Weights of a small transformer language model: 2.42M parameters, rotary positions.
Each number is 500 + 25 x the weight over its row's rms, rounded and kept within 0 to 999. Layers, rows and columns count from 0. Numbers have three digits each. The size before them is the row's rms in percent of the matrix's.

# layer 3 MLP down (transposed), 448x160, rms 0.0863, rows 161-218, columns 80-159
106:482484490503505480476486502495508494501519469462538472478470542504488521483479515518486515499486472487546491495511535454468435478472495493484493511554511534520509493456508535503517500516479511553507516493481510518494498480504513479500560515
100:483515463487511483523513529487501534546467450518537491512521490459542496471447552427503502489472465471492524515552513464484522505514509464499522498482508473476453547498507498499508511487482451524544489525471524476473486502458449510473487520
102:466474517505515509521474541488456514502492465465426507498499559536492506458506468492481484507474472480492537521506481512485501513507479541508459492503469473457486478533499501538516504490529493491526480508509488550507545508477535531526455534
098:495481501507446526510528515505502537494482512501470523497483556538491504502525526491473449525552493496488568508513522451496509494499545539511511548511495510475507515487500510457479496458503507516478512482553495502518514516516468491489495522
105:511502511502503549452527549486502508486497464499480478479485502472496486515571533518467521512480514501465488495492509508448497523493491500511505499503507535529494549519537489536512516502488494457523515502493447515492477486522477457482500478
098:488448414502441510473500529557523494439488506516505522483469503513455529515491470507496513528514515517505525521496487506518492504504468505492511533500497536502547523497499515537508520499501493480551567512524504521495517484489526474458480492
090:509501495496493466490522496532456540506478505552496532488504541523517471494486543488509532495523472480473498486501493479528521470482488502497489466540463488505523502509500520503485520464508511572523495524568492518463482511512504513503486508
103:486551448509481472523492477545471500538469525497500480466538481509495521501503505492506467503482528474475511535563476457513477541482520504489508497461525512493536504478519538512523492484521514487530523501538480550503470463531499525477468483
107:463442494502514468539520462507503507502492493477526495492508516495530503505467500507534530495512488511481545489486469480529527527460464510537501483507522515503529509527524480496506487529509475519494500538536492453476553488451508476488513521
096:479499485519517504464487473528495501490469467460472475517526545524481534524500499521477492529518531520493487530531544497491494487480519521515489458512492472488507476481487503510492474463458494521471555483512505473486506506480484512518519528
118:452509521484492533494534488509512494516496525508477476489485463519512477468534473509526540517512501511484490478544493500549528475480447519516490535491535496553487500521475493498511535504484528494442469531529492448479528480522493514464472490
094:488475511460512498520516481512494489508550486514524519512465458493480509487492523477504509537498508522530507483522504490466468495523494482501480492518497541519490472572481561482544521517493502469556537513472531480552470496503529503491489464
101:537524488465498471538477436518467505511497468525513504456480504523500492468505548462514491510504496500530475500511532477471540457483503499512518496445496492509475517488530515472516469500500497446492496558530490485504498468559508522501492542
105:453514476519516531502535520508504489499483483506491496513496489522502476520435509558515550501518494468551506481501512538464526502507508475487517494464489462503525507518469486511509492442519511507530485517481499472485480505489505548536508477
100:517464517482459479449513449494468510466502482506478491538474538530495451469489510508466529495488457556477550485453474537519527475500535538475514457499505548504498482472499509493540496507493553496501521502496488541479509496538514491487543455
102:543494497486483469531493552471462486538490472522493477493516491503461500502497479472553464500518484539511519496498414490497454490486473461512476494507497493502521502465440455462522511507479531540491469494521499539518530530525472504500502530
110:521496510479505511500516472551487511515514493475486469491517477502509475518506500542495503495457558478500520537485493516488507533507505499490504488567477510496514476506525514525492489498494474536499530475511505491531489541515489487494505479
104:512490518529498528474513513521509512474454500497539523494487551489439509495530515497489533531495485556450460474479494500455452532505517480479523538492525489525464514472532473525544536491480528501497505527481465443535480485513514544498544492
089:539459518476492472489466492489464519541524498480454476474487517471490488483495547526499480516526494475528551497485508533487530482474495503494514470538489495502484526509507450465470489486508498515492490557470549498452531492540483500480491492
105:513513499460504542490511508492500503473498505497519470489482487430492515508511522440465501487523555537493511499537524458502506523517514489543475496524501498490500471470523497526523559541511499504482518479463451515496505459454526468511489464
106:501480517522451514517524506519523480502525516501523470498494471473501512503478526520515469530497522500509506505473495490529483492463453472538512510518530485490521492556480474486524488539490474456499500520467499495455505486487502525503526496
089:490486448491534512522506492507491478470480464523500513522486402473505520501513517514525468526471488512505488517469495480497506507504493515507480520507496486478525477483496507485453482493504520522511502525519475518496438480468499475519485462
097:512476511495497541453489508505445502503458508495486453515477479504497540506531474499511506472483476486497482491470544532479467476518537495490524467476492493521500509513489527494501507462498521521495482464518539449516485478513481469515491538
092:541464529497481487503447478504544503502498460526519533541473576511509550502537504492490527500518491481510521485492466496524493442516473543500527508499490489505511495503515489516507484527511474519480449492521502530521495495472442482504487516
099:486454466496500463536478451497491504474526485463510514487519487548484467524519502498517465515497492509535512446496494485467479515488493524483461520498496498470463507553498513490481470515460525496470500508519541481520520510495500514493498544
101:506467442461501511507515479506484544471507528496477510458537499464527483457494541488550467471491495516521489484521497510541508496512518521483506484459489473525526527484505453524490506507486503485508481469529500509529555513513486533515508491
082:494490523506501488527455527517499487518469465525491517490493467510491558521485493497494527532553498494493475506541473468492579501484466511545497525520528501487490527511465460509456473520509502461467463504493471496512484512462493455516509474
093:498518494551550506498520502528511516529476496495502487476491580459524522483476526461479484488511484467497472470476487514507502437476532506468518482475469511467514522548459503486443490544479521473460482522489472510481530496469519449506451480
094:527489461481548497473487566512523514509533489513531484496506503511484520446486476500490496557504508498484528531509492515509493475517504487528485511541529520479550501473513475518497529489517508460555513492481487496490525477458462527473485505
099:542535478510455495505489491522491501468488492498501514525511492479496523471493464471444510520496474498499534500501486502504525492493513485486493467496514509503486508513482544521459463540499506475519543541493493524493567516468499483503556481
103:488488512487523502475537476532488525486509462506476474488467533493532504443483499477532548496480523464522475510453477488473548463524500484495475478493514523484486462545522516502557496511501529488513485468508519534537447435496514508475490506
102:499483532446507472456480477523541495515550487475497494558560504490469477498503527509501496483520506459515533546472523518488490520548499491501527521521507467474555501515539531527449512491497493485533495502520542502502514500542481541561509519
097:517477489495476477489476519518473457545492515520538503505489490492507534448496522521467476472537505505469524544521492495444506474450509513507496536467491503559484486511476497499526512552518496471504480485518494493498493503543459509508489492
098:525453532468504483486528469506498497483536496577461473518504566515488472504495546472478519495509521524499526479511485495491484489531513467452512519486506502462485533490507528468491455488463491486469520514505467478486526474518505513475481500
093:507507482499486482502539452515472473507481513542509536463495551507500469486528519503501508474528495468475510427459514506479470515517523498476468512540498491526482476518489481529492529512518513524495501508517549490449453483509529519531528470
100:476477543526469489476498487525460550475497487471522475530531529487496504502493526504480505475475518467488501521486535514533557468506494521519495501533494509511507503511504534524496493462456504493479490503495539484527474484510466504478499523
095:506494467500487514495509527513538496514502496530495543456540546479503490542527486507485516540524482461550528530521469503467501546494524523546495487516531526468501476485547503489503464499509541521506499499573493526490530470509515535472507499
101:540475487512537489483470519456512491510498511554505469468443399542540514488515506519473478491496518483515491486506524538441493557501470474521482488525522495519497514500460476535503532474507510459569506500527464517490493481522478500509478536
102:510549474503463489536464499519515505514491517531512559515459487488496488533485510497514489472478487533471485475483449505513511480507554475534488467515529465531435486488447528436530528488462504470498493506476482465485493473514504505486519478
090:527490479520494480584501533522529492532446498510506486493458491537496523513537471492525505481514519497488475479520471489481487509498490503577494508472470492506486475481479512482542487514516485462527510522473464516514488497522524483500545497
101:530505513516530507489513504496536513495512532529478470527490469522497483516491468487474482487484512539473494497474542517523528482457476501495456495470491491490500482494485463506501474522509457490478450529508542510463512493488482535481521488
110:509495503511534506519536531499500486513515473517504453478481473487470492498491493533521486535511477503477486459470523430482478503497562496520487516501473509514504497498497518506508465474533443516522501517481509459461482543537480502474542474
106:460527481464487567492507470461518511495477523501509484468485499512515523518534546457517514535473520484509495525474465507527486518516481535516504460499489527528474530512490536494478528435508489515546494500536523526493483440529537557504476496
099:489511477533487488504494507468465519500463493466477455510538517456534494507506529466485562507460506516485497517470455469480499490494535475479521505481513463534469511522492509526512482506470506498535486546500523479457527531473495434501514507
107:531504490513481510487519501561478555462457489495497471481477459545536514487509502523483495494490524473473492481495565498466471505495520481494536513496494502501504479470477480496473531512542515474517487463473509569489510534520450487477474481
106:515465500494482503501470548535462532460509475505499436475467505502457505513530534500526551542495535520508487519531507475495494558503536463515489482504497517491513542498496535516510509503500498491459497466477509557513529518502463510500545488
100:458521518472509496501534517510537482504547514474514484484518504537537500529503517423489521515498479459524524485497485540529545466493480498485502484493482465486533499487489486501466547523525544446462536501512503495482486515458480535521522488
099:507489501528525519545485465490490508481499488522500504536546499515484487509523490512501471463521490506497496482492481524513514508483507536485506526495467424516487513537494427516498501502479520534485443477520515466534505505470450496511483521
099:518478486486518458521490498484474542510481474506480522522535475505496484505515506491529496508505499507505487482440507515544477513485491516468503511538467498453478531557454476473521518503520496522475499479549526467483505504504511500490497524
103:483476484494495486510528451503517491496518486524486476483484491525507470506525513465465512518478543506494521516472469546502509460517486468537516477498541470456515490505514525512517500451535472524512494548482474499530502479483483507461489489
089:534473489489466511490560567490501502491517529465463501502506485501485500501520472473512534527526496532475517540527540507481497525453494517459501554508522528481496507515493470503505503493504481474507517522504476522555541541540490512475486507
094:514520527519493492503455537509504550536479490505493491484537487488477507497525447521507454508512504503490526493478441505424500452505491495489516521491517495492533511484504458448487473496470520515516478487517540472470498531531520508461474492
095:477481508520525460497474510542507485529493501550565532461519455477483540562487466492527475506521505533497536535507494488498468518539462504490471496474522502454496481502489514471512501464515543503506549519459481476523517504484474489455525500
090:514493431500490512506498527458527505495514527505440494459480519467534482481469463498488508460514510504516484481468517515537450504518506545511486532517492480518528525479490542477489524487501500486510422470476501498501493461495502520537486521
111:463519500421531490539499498505476471500521509463503546516511477470509471474488492484503507498491438517494485517488435473473507497505498482511454500525486452516478486438483502496510537488507489495514502474516483518534513468529501494495481489
100:520503513521517512530532474442475472519488556493479489519506455464467474507499500512539514490522501546467492499506536473510484529493517528462508512460494495509482482460489503465527483519533537487508500473522537491522518492495491478512472523
101:543521470509447495524478519482491516485495523498505544468485517494529515494509485478458489488489515541512464489530516471496462490505460483519498494507461492529532524493478509513510510531449493499517509493475516510533515482477521479509510518
099:487507514498482489483466548494489486480551475540485487515484548433523518484511475471494510477516504470492523487522492547498550493561457498504546476492523502496501496473504463501471488527463528510523479511504516495484515524496477486507535502
# layer 3 MLP gate, 448x160, rms 0.0995, rows 162-219, columns 80-159
101:492473503503461499524506493474458513555528486485464498477507545505451466487513490462485505502471487485523472500461542526468514494477466515474467475468461518467490470533482492511491501498514533495516518463486525504507492563495514490534429529
098:489456494516504523531471507489541491498488499484463459506524503526495514529463503493468494480513479442515516487524516480540544450508473489498451534512504484463499483514526509453489492495469467503471486467463495521504538506481520534472482473
098:502510520510502503506518467489491505521523512475511471532445457460444510511513531493505551467506501460516470489518498452513448489464514479535507511456479499503469511447503511474485536520541474458507459505489472543508532497521543520457507505
109:483514523572454506537523542482543475481512470478445479543510529525502517477518505522543477534509485471471511536467500513495512476482480539477467505529510501515460505469536483487503505459506532470467473499522510519472528506519479526518518498
108:519461492526478463488523489508517500472509515501471519501487514501479511492510487543489528495490517525512471508515529444527500507488478527528512496496507503525511440493454499550505523505453483520495488545511521554446519479529512479473466522
094:483525467499484504513524525490476507473544504444495518537460467474503505493514489505503530536507498470491486470469482486448512480521526550522510476509524477544505554502508522496510488491489492515478461484532513523509557500542539500484475511
099:505493466539503510498518490475538497490477533480439501543496519497466522496537486488490435471498503495543482514497514491481458515535550478478465497449528528526474453549502495475514490461458503513538516503532530483489499530480498474483498483
106:507506523514488502495508515500483502482536505477526541536493500533469507523471511463479474518548515440514497497463527539469510494449507503498530521496511505471499524453525448490510468510542489489498545468507505514499558463532524532480521546
102:486535522524502487487458536491477527513499465530485508486444514467548518533502502532513435511502546470532521504509469480485504500487517535497483513479480536514492492502549490519530501485499489525509509538536527500482483502465504458495501480
108:495536460494525554502502455546517516512522474450482505510503499548519486480504502482472485488524470451514509490452460494485496495483463476512486503491479517514483492545513492462536512488535491504534526496513517519498502493539528511512540477
105:506526490509509476477466467539481475544534496503504532510486506487509519497523520456547490509453501486539515459515527500444486484488445487494465522531514515504470486535474514474522470515480489455515535498490518462489503505460496530487467502
096:545453557481490507529540489520468483519497526473499478494492481461456497512487499516485500545510496490492494489493459485496464480533511459551540521466473498502473492473477508464508493489499481514538495482500506521480488504504500484516551549
101:457479472497530508531532511562496526528543502521497501502505478536525498469534494470507487445511540518479509460504501534475547535478466491480470502490502470549523507515507495496471505481513474447487506504556499502470474519503505496510510476
119:481488536492496483545511518491466488496546538476502489491506505497444532494526499483457494509520445497473505520463451469494500460522535496472478517519488482466525541532561482473476526496468480494500480496502527512465520508539492529523524506
096:445449535509554498436462521472511469520491513494517445498511498506492494498510486533510540492463531471461500492481503522539517481520517506503487508528532520521466466541490521522523527459484527525518531519488477529466458471505486521544526541
106:496521503499497515483458494470508464517523494497494514462493517488505523530522534510486493432494486514532469482510515474462507490470495449515523517504462466526476495509543526455492497506509525462474539534487525466478504483472543495504478507
105:510452491508489510504513540510474495460489511522508536500488534484479509485494529450502511496518481451473478509454503509420487493506516492491530506477480520467557501473493485528466511508531514494530499483513482450486472470518523432481539540
094:491502534534538506488497483468504519515540470499459505476437562473515531515488512513483524522497487453474523490532470495518466501547506512479504500475511462524529502512565477490469488477515491467505531491498514531436508500515493534489490500
107:464572498535517525482489524478521505488478520527503474498502490491493486493546459507502545518493535475520495504469473527506516476510522484489523467521458507518449472474502494446459532470498510450481486495493522471463523484516514484499502467
103:487469484556509487508494523503460537527473483511446552524513505538487487481489522494496482522502516526484517503448485477522540475518437493441503492495535483510515486488476508465541525470514470532510463516491500569461552539522480539470484523
091:479520522493485452491485500489531540519487511526515487514469538483526420506521475492479498537528533509527502474541483497522501501507509514513491506477503536530473507540500487523522510510504506552544507496491492491506531543479490522483548511
105:493501484488467454453546467513512459518490506495516508541506544547484508521487499488500521526537554514478497501497519472461482463460528520483498549519514541502503452498495461489529485480486506500494511545517546477507545468469518501463485495
097:477497513504505519481518471510486530476488502510534478486464498490548478498532519481511491507498474476470535528507485509471501489502490518469509439516465467500495507524458463501492489509501526469500500481498508507499498482487518432527489465
091:551515529464459502514475527528516513521503538471483489513497549494491551480500500448461516479529472472508518509516502471479529481443487486497477523509469501535517487482508488484473478534494490464479514524509491522487514513487495485542540493
102:521482493510461484541498509527461518495533503529491498501519481489517512518528574514496488493486466511518505493496471508516526490484537488501544553490541472502555515471478489470512483517507515490568476485489510526471501516537489499490488474
092:491496510536493536492502512429508489528511466463502496473520508496504515525506512545480493516456502456470472526474520504480530512490486475502525503509525463492522418517519502491516487468481528485517556538500509448474528463489499518487522517
091:516474513495533488487491485501481495526500543496524510512439497529518547476472485460495484547548479534493552479498495509501466499530546454504507484455472551500523492496492532487506496521520461480540520505472507472473519495518482533502514529
099:513506503493522479507474500483509509499509513460516476525545516502469487475539517456501542536519484482507503538541520520502536448472512505517468508503507516542528496492537466555505527463515463509494505507505496543495520516512442525468491505
091:471467486487493493451516472486494490553523486533473525493460483452469496484514530487516458478517470480542456465536507492469493495524531472461530570484509481474490470489543459481504534504492485501510480454503504499461443490485520532484494538
098:515488502476481467519499481498488488527491466523444490516519493455519472525495534515470499491545504478557523503517469482479479489500506518445489564490479489522515489479466490474443523465554515447491469444524528499505510474509488550492476534
097:499507468528450522492483477472462520449521518480482484511497504490517452485502445482500478508478514523484506483483514505466504437526505464435575493483521515522500483461467465538521492452494485510500490511522535516517461456508485481477520520
099:498491519494493551529506537456507469536531509500478523503477494508512527506512478502486512498514537458510559495519506503509512494471523503523524530498548553485503451527490512485485552535503494508484450503524534514521465520533516513537495508
100:484509518478506479498483494450516497504525505460501528512512494544496513475523494497454544468502536546496509547495518465505505480479532519496517537506481434533438494517498541502477434470443512495521528519497518512495499457481508494465468481
098:467516513537457475490491494512522487492462476499468472459520496462518524453563511538549491486505476472481472510466507477494487497499484520521509539532542486506486500524519522482485494486507507475523482498522474483496525454538508462532475468
101:505512501500468447509475471476536538494484559482514505527482527490539530476501497484481496531491528505500468511517518467478487481524519525460507483463521537552501485568528471513516502482480497536510489539524509501468479479495474468522520515
101:513455512524542553465504495514531501445539470478485490480541534475466470505538504472499519501476465486494478514471544507546521510537558508486483510472489453477537526527533474540451474501447467520521498459506507508491480497474478512495513523
107:501527519462497469510473506488494519507484447478530477503468477531520485480552532529444542533516506517503509533511454503547492512488522498492538535501546482494481502531509512436525531478482485486510508488520523467529543504478480495475483489
097:482483490520506469555491530484499510482542579539512454551480515500499473485480517479485508477534504503491434515478501561499516491478508478507519482524493449506564495519501494496527447478520490505482518467532502532508523530484533535519467515
093:498511490498512513523519519530495532500501485457532462473498458467516511525494485451483494480509526424515506531497526472442490477533461504490514502524497510497517454506521486479508461460476477494557488496519469475487496506478489487517495530
107:499498550536501482514524510464518534503451489463489497484527539468483482531516478480468522475499478486542489484511513500518500499500512494459502549461519486517489484546522488430531552481542543477510467485518479491473517542543513510541519526
104:470482536546493483516521486512475548525515456496532477478464500519500527488503539526495489536511520518505452502487459461485520560523500511467508483519524467500464493483528521501495514532480488481500501471482509494557526538506464485458486453
103:493509493518500465537485500524486514525536554471493533508455513510491491463508511521509486504534536489506517523547462477535540513511544574494473500482484464503487467502494519507489500499489509505480492505502468504502517577540507525479503478
092:562468511460482489477518501535461495496530469498508544482475527480478475440534503521504523486510506488500482503491498478491545515503491470496488473483456503529512497499459502493477457478525479477489520479544543542487464485541486468481504469
099:478529548518548489528490511511527496484464464489473468483493505484522462488506499513523550527551498507493531473524476494507494489501445515485509507540514495491496512490500510475506511534500501494486488482507516508507507501510515522522452458
107:533482503501472505484497504499532541506530489521450487465472518491500493483546534534477478527469525481544454422510494494504487503559472499498508502504498510495478471489534446480480521509505527536484491522538534473463511542483500459547500482
102:512540504475517489483491468458475500517509484461504489483494494499483557472492502517508552520483475510445457520514553470495499475550450442487551484472529511520526470455509474491524490516528462511474536506504507512497527541505474503486472502
096:499517496547481499478519524522461492485485527530502488485503542538528545507474536504524510522475493510520457550522526560485492487509496499496516492524526551508506515519489502517509469464493470506500512545523519456542512502489471491456505480
099:508485492501443496469519490518471497516498535485487540485487518439465560518501482464505481449493522516534493497512460501508522520499512449492480522511463507509500510521510498467471469514518523507539571453493528490452512489516506477479503469
110:427484511500506508457488501512511510523468480511518509524530509545493488502507542493470511465505523487498484461461520530490542491466531509506476470520498526525506455540537492521522444485493436518535502526491494499508509478475513485477486520
091:498481497497479528481490513506480531461466491495518480468497473460482512486547473476482495539526506487466546520518538551509492479534501485496530461476508529469506487540499488539474527515481474497476503541493480526519549494535533498518508516
093:473519507457465508488495506505500552494515446519487526534507487499516537491496486514466561518529484506461519524494464524507524475507480477493488484507497460476505504531488497528481499455510461497487496524494468504492435493504495488487481522
087:506450558520443500507476464491467506537472492489483505510491503496516465528517468460471497478539515490462531513505466494514460458519500548478500471520562476482511504474520486499488495480507518493503512503499517529507485498544491496519535472
098:514470523501479506488504480498472511504468482482482531518533505495524554519524529475469510480548491465474449525484505495494462488434481462473435536521474459498492493490516490476465511504501469487475475496535498519515510539505510509464500492
107:474489508514490480499564488502532574501472513463521461499489481549488497457519477520522530517544525480487541474476527489501528507494477480432552475466530461517484477481528486522509455460500487506530492468534518483508512491521467504486524486
105:500446534524518523470495524507489525524485489468467509528521503530511483501522525510497517516489517459475514478520514564521557470529500481504534515500517519501538522532519464521513491504466450487495516497503497531474522464497508531529537508
095:498450519507479469481489511517503498530490497472501514567487534541528493516517515455486499525536533503500496469465514476462499448496476558483471521511491495547512481532534503511533491472502490540504463514528496529495509453545451493487479509
100:495503517517520514475485507506471506498488446511501490493534491507524501469559523502491514455477506503505473535512487463503540478575539540517488445489482508508510497545525475493504496502486517544554453499502503436508526503489476466482462479
104:518518497519471502499467500547498497522530524447464469507533522500494476482513505507485517524502490475536553499474503527449517471461529488482563521500498476561520477522508509529516491471485517486480490503501531515504471488527501501508526500
# layer 3 MLP up, 448x160, rms 0.0946, rows 162-218, columns 80-159
094:474503460509479489552529464483460507536475504511523491490492497532497501479475482474523508456470491507492461524474505496529499507458507468505552468483522450494495511530498487536493490457470527490525504514514473507515502491460465467545546488
101:483521515494503529491489540516531461480501504494545514528521506526467485450495494468496474523508474501515497517494526467486514486550503491456477509496441524470469478467499469508492483507505464505545476468510471524459475537482476484489519496
104:508464495522516472476488505503505447484466470472494544485542519529567522518503510497526442487504497514486484506546526532479515494573501523524484509541503492474499474517480439482488505485480487503535499496539519493480498483476518461518479496
110:508537486514519498511492497519536517513508551509498477511477512490534538467511482545516491540486468524475520501479483530471497538485482512472489519459496501491500497470506512509466495495466449444507504496526532527487513498535453524482486451
111:530472499500493444490501503509534465520499489467465460483458514489510519485495501517513512531527495515479502474521493496527518510470442508487508514525541520489492469503460563522491542504461465519469533532479499535460510443551515486458480499
093:515450497477528472485529470519536494509455460513476509451547496526510458483477539488501489470509522497557509495500498512526496528488499467470480462497484511475481489494503493543489503486493508500542528534511515478459470521468469497513496493
100:508555467495535467535547458524538490541507514475504479512494466492516530495489533508488483546482452511493506503539481510503500494520498525503498520512522507537502501470506554477485492495528496472513496437529461479467474495491456503510499471
105:506440520496513505507493502547519523464485480537503508500501538545517503509489491481512479509525530468553487458448546541500511506483474499492489514471488515504542525460557446487528497507557523525468489484484484483520515478528463546508481479
105:499509490479490502495521460493476470464497527464499531506493456518511471488502530500536539489456500516508469517531517576481516525533491455506497500525495504455497515447470515465496512480511525489507493449472462515496507500501493505458451517
113:500490456517496486510453511494526501503529501499425502480488483520477513502497510505521483528485507458568513518509454488502527492516497516508451561522521522475507502502504530477529490490519521526514505445498489560478483498510515553523538502
103:525523522500520465483503536548477483534502503529497507549510479521520514445522496516485505499506543464522504491536537538432511479517490514481476514544496487537469495563514527526473529462485519496472551529519539469482495504480504459512484506
100:456511503478505470498491505528460513494488522541504507528527481491488472487528444480555500476517513489482528538499530534523498542514535495449465451518528502460522484500534493505536497493509497517512525488471469530529450480484504510497554506
107:523493491524520474511504506507453476481510523467538497491506505514451467516445508532504491523488512488485492506499500505509516500494586485504521525480399489486504509470532508477547476480496500506499525485450496505492529464498544504541496480
106:529496505491534431503501499500531541476510469468525499470509485487551511505467468459483530471531492497496532509469502529523470484482526458527515487461502512514560480514466479546539451501524500499537501523528481520481541475480495486505519493
102:531555435518485461546481510532526505494492497506502493564471483474510530513508480497511496532502486543541480515495464502514494503458491514493499524474489491464506476474512522472552487512537527528506501465498515484500513539505475489512511518
104:511467493501490486515479464502487491561493494504517520529526473524456487473559506509526487497521489512510492490518497493505458524512466512535495491487499480479534488485517496550487466478504496481473570473477485505520479508514481502489489519
103:450525492505501558474528471539469492480467512489507482491475501547475426480522547498547491512496519472525468475441515505514508518514461513533514477514498494478486486484482475447529541521450487499481480479549472487523502524547488505516554515
088:530481488486479478477482495523455510478498545492496516500543464523473431497506500464501498506482518519501515497455535502427519492435511487516490473560489533500482481479466486490530514497530502507541489564540502485523539489532487479494520516
106:537513477532471527489493521488509471501492540507518482477495515506495502505515482470538511514465522523452521496546506508474463494521515466463554489499455527513489447478500491502494532473498540497511492478500493468471532547497536556502499496
108:498446510501491510512491509541438518503517493482482547514487469471476495548461535494474499508474523483488519536444526498480527486515476525528521538459515500500488477478464480483520476485503458521529468508473471545479562444545544502506519541
102:470513477520495490512538478503522538522485516524531485487493562501471448506503484503467543477537513515470526478509498509506495482495533503483510493473535491534482508512513515497580522491505466510510507502462509440523539535489491483487538572
097:527528548519503568507473502473475504471470473501502487494510502452485480491465505509462480468484474477501421509531498474528527503563497500470546475488529496491506497538539505526495504497525516539503489493494454501510500553523476519510534498
100:438540514467524484522479510507476498543486483475471530439483504520477525495453467521505458514513479486502507518542476486544482507465495468523465516431497497511532504519511507501483550511514504521533524496465474490529542489513478469527500498
099:476487440499480462509489473536527489489506476559489493516498500521525501484494501529515455494457524526525450506482495485440489500497470528471503491519496483502508529491474544475490491499486467494497472470463492505506514484508521478468476482
103:486492490488493490512503457541509513504508450482484476479553497524504488491502495538448481477527475461546520503495532507543536491464556502489460538529562513490512481505491512510531511517480530539540506517483532472495487486533466483507485477
083:453525509523500522515505532480514505500507482467491486432509517498477465515532519528482471499475452487494494500498485524524563509444453491535472473501504476471475457522499515476507512479478556492499549502493453507469517455481479500527523522
097:504491518473523494514483512547476508509518485475524548514522500483513509533490504492481481507454442479482495497545537487485510510512504499478496543508462522531487549475539453483500507503513465546495479476468456499508513518484511520520493509
094:527490509474522488509478529523505509509538469487518497510510531503482525464517518458523522545538514477509555511551496529458521461476530500534461496501506490542558528474508475509511517503516488486520538497502516515490503489494482545526488523
099:518531499510544469525482498542508477489464499484480486504519507512492469527472483545509487462495487530509510484529516490505490485470453498549440481518512463511482498455510487444505513488544473501526509480482496477512515533460502527496509458
101:528507483488491508554493535512524512536474511480519520491512517509467511523481482478503517515507519482478508477506542486541543487501507511521501537459466493502485508497492459476527484513500478526466504489478498502499490495493471496508514499
096:490508551449506466518515521500491511515506488478539542543550504541452522529471537506446548464539513489525472569469507475516482498524521476526499531506501496485494518512516531488471473481473493462537500489492478524515514518545508476503478476
102:501450483533484508488485540516516482507518502532532522509520472511530481459491500512497496532502460538477528502540566536447481478499514526517509508479520501512493446507538490499465515524497488489481467492528501522520502523484509503538485487
098:539518485520483542522503525490490524479531501567479504536470522498493515519474501524499456504534510494480469535508489497500455522492496509467508487537516511487519502447519480514493486494534467510493504481512491525535492525469522519483548505
099:504518462475497533461448522477468556506515510551549511493492532504484456493475515451515466486505526507543521534467452510473496504499503464507486488518537516505515462524522499513551489503518488534494494505519511491506492527472463523484529488
100:504478509505478550479516491517480504415534494470515465515508450507475513517488465519506542446498481486456475526471549476519478493520480476508509516503488484483499491467505539559485477518514507478497514486504513463511526489508494522449509484
098:462500551550540472523506532498476530491545507507533474492516491506493490479496507491494563523453502512469480516504520521543488507505574480476528524473486473438504502514490516519477513498484448514509512528512499532512515485463463515498495493
099:550465522448530515501503477503471518475471490511477545457501494496472495497472485530457513505515489506477453498550502527500494499461520444558464486492466487517451494557556489510511489522497499515508507498498496477499519480489499530532483542
099:487518536481504493485508518494491500461489495503512452546503529460521532506557530473497475470472539514485468468465480513523489521495496481502495486504507486520560498528500502497523485496492530498439503470492567531473520495523491485482489487
092:554474494508492500526479509524531548513497512461488484517487482466519539479488493486469479511534499441542475509457523522476456487482508497514518535504445534528515482495481504471500465509489447496511504524512475509473504454485488492528545504
104:490487517513463503489495500465535498467515513485506496448470471454520506477555486519493498500486464489502478507472491559509477503488448498492447527486494488501461512501521519475502487444517544474517509507497541533478506477518493510555537549
110:551499505502446491518512508451524486485495481499489456494485546454520514510473483526524488492546544523470498538495512498505520496563501480514506501501492528512458529489557499503507505459527525472509482490477537463498505504529512509489504559
103:457477550526509538464516546495508505518537494489430474504471538488489510511508490468489502529455487497497501465458466542487497514531487436500519498428525500503533520504465547472516493535494489526505500497524482539488486489529503490495480490
091:463495513529478465489497472452500512524489517454495480554519488524554525553503483474484519527510513505480548512512490522499473493467508526487526490514528498471470493492513466500544512516464520540504475528519503464536542509482526487534497570
111:500503494554536491490485511470475508531505531519486509464509499529473508532480506515506522500499518506491520465508485543467472471457487528508503447445471470517505483520532481480486476468425553480509509531503494492471479506470551527486499525
106:504467505494504564495524535445506524514544517501474498472460484457500497545518527484453520483475465492523486466496486518500534511518490458547523546521488522487473516509490485490491511526537521520507491503553445489568488501472478459518507466
102:481536472483502526516525504473518504514510487473532515490513494482488469485484477463506554492499506504514509532506525541480517531488488452478567514505509444503495476457461506506493533515488443491497483479505512505477503491508489484485485465
095:477521476505527511498461463485507475477517486484500506515510512552477456505528502474453481474480495464498488511508500491522466497524487500505479524500485487526536480534467483480497505497530495537492515519527465504526481491516489459550461518
099:503494470516520481509485504465524518450531513537535502478458529536496485486511496530506489543489491453486492544478534499493498472501482494496559477487462484487489501491497553473546517503506489501499484495507455518509498513501494510561515509
102:454534460482460460490480501516466496522576544478469537541532521507480509546513514535524514498503515487465488499491527494501486520511519533448490503520503488539507532465524473453524495449507495499543498516476487513535518479532478450489510497
091:526457473488488508484549534467535455481469472497458515505476515458467519438501500511503512512513511480491549483453486495500569497529504495511509552522502547530495474500498504470503504507487480519533541495473493501460490491515477467505482539
090:469525459520511515499536530501499511512492502502482473484474503512533479496487518484516489514499491509536504472493495498521500521465482514492461507504541536562520502500514494513552585515525496494456480474547493491510501506497509447475504477
084:490463498512483531470492454499467466518470484536510530509483512458496502498508455461524481481542537561481518529507508458511441512560452538451482473457564457501483499497521484472479512489527513496499525507475544472521501478512456503508549486
095:480480545498480497493530517513479513515461498516516472524520480502501487507478535483517516539519487480448477491521493519485524481498490482489501538503469468490478559472498505463527495494502494464539485489548511506490498489552441502465492460
107:445473546498514473508566508499525506493428480490479507471471466504497515443540507512521464492509486509534505470493505516487513502506474504485521477479493467484460459478483526514498549492452477445484509498491503491415500518498495507519520473
101:495514503530516509503474508515472520496475492528519501511480498487530524528512486484501487493544482527493560493526491530498516506499473520484510527505512513478498529527436530505515484556504514497490493518504506470519462523464480479513484526
091:519480493499512459492489510526508507482507511513483534530508478468499521496479494481508475509522476529510468471504480455469477492479474516463473516466449479499539514517512489505538489506540520548466480502518474543527508469519465492500471522
102:470484493515446500458496529507509493504505514468502500491453488511500472494479524484506480528517492525509511477485513488542521490494495474486495517509475480542492502530499481517498510503473519462491504482509490507470448511557547486550510513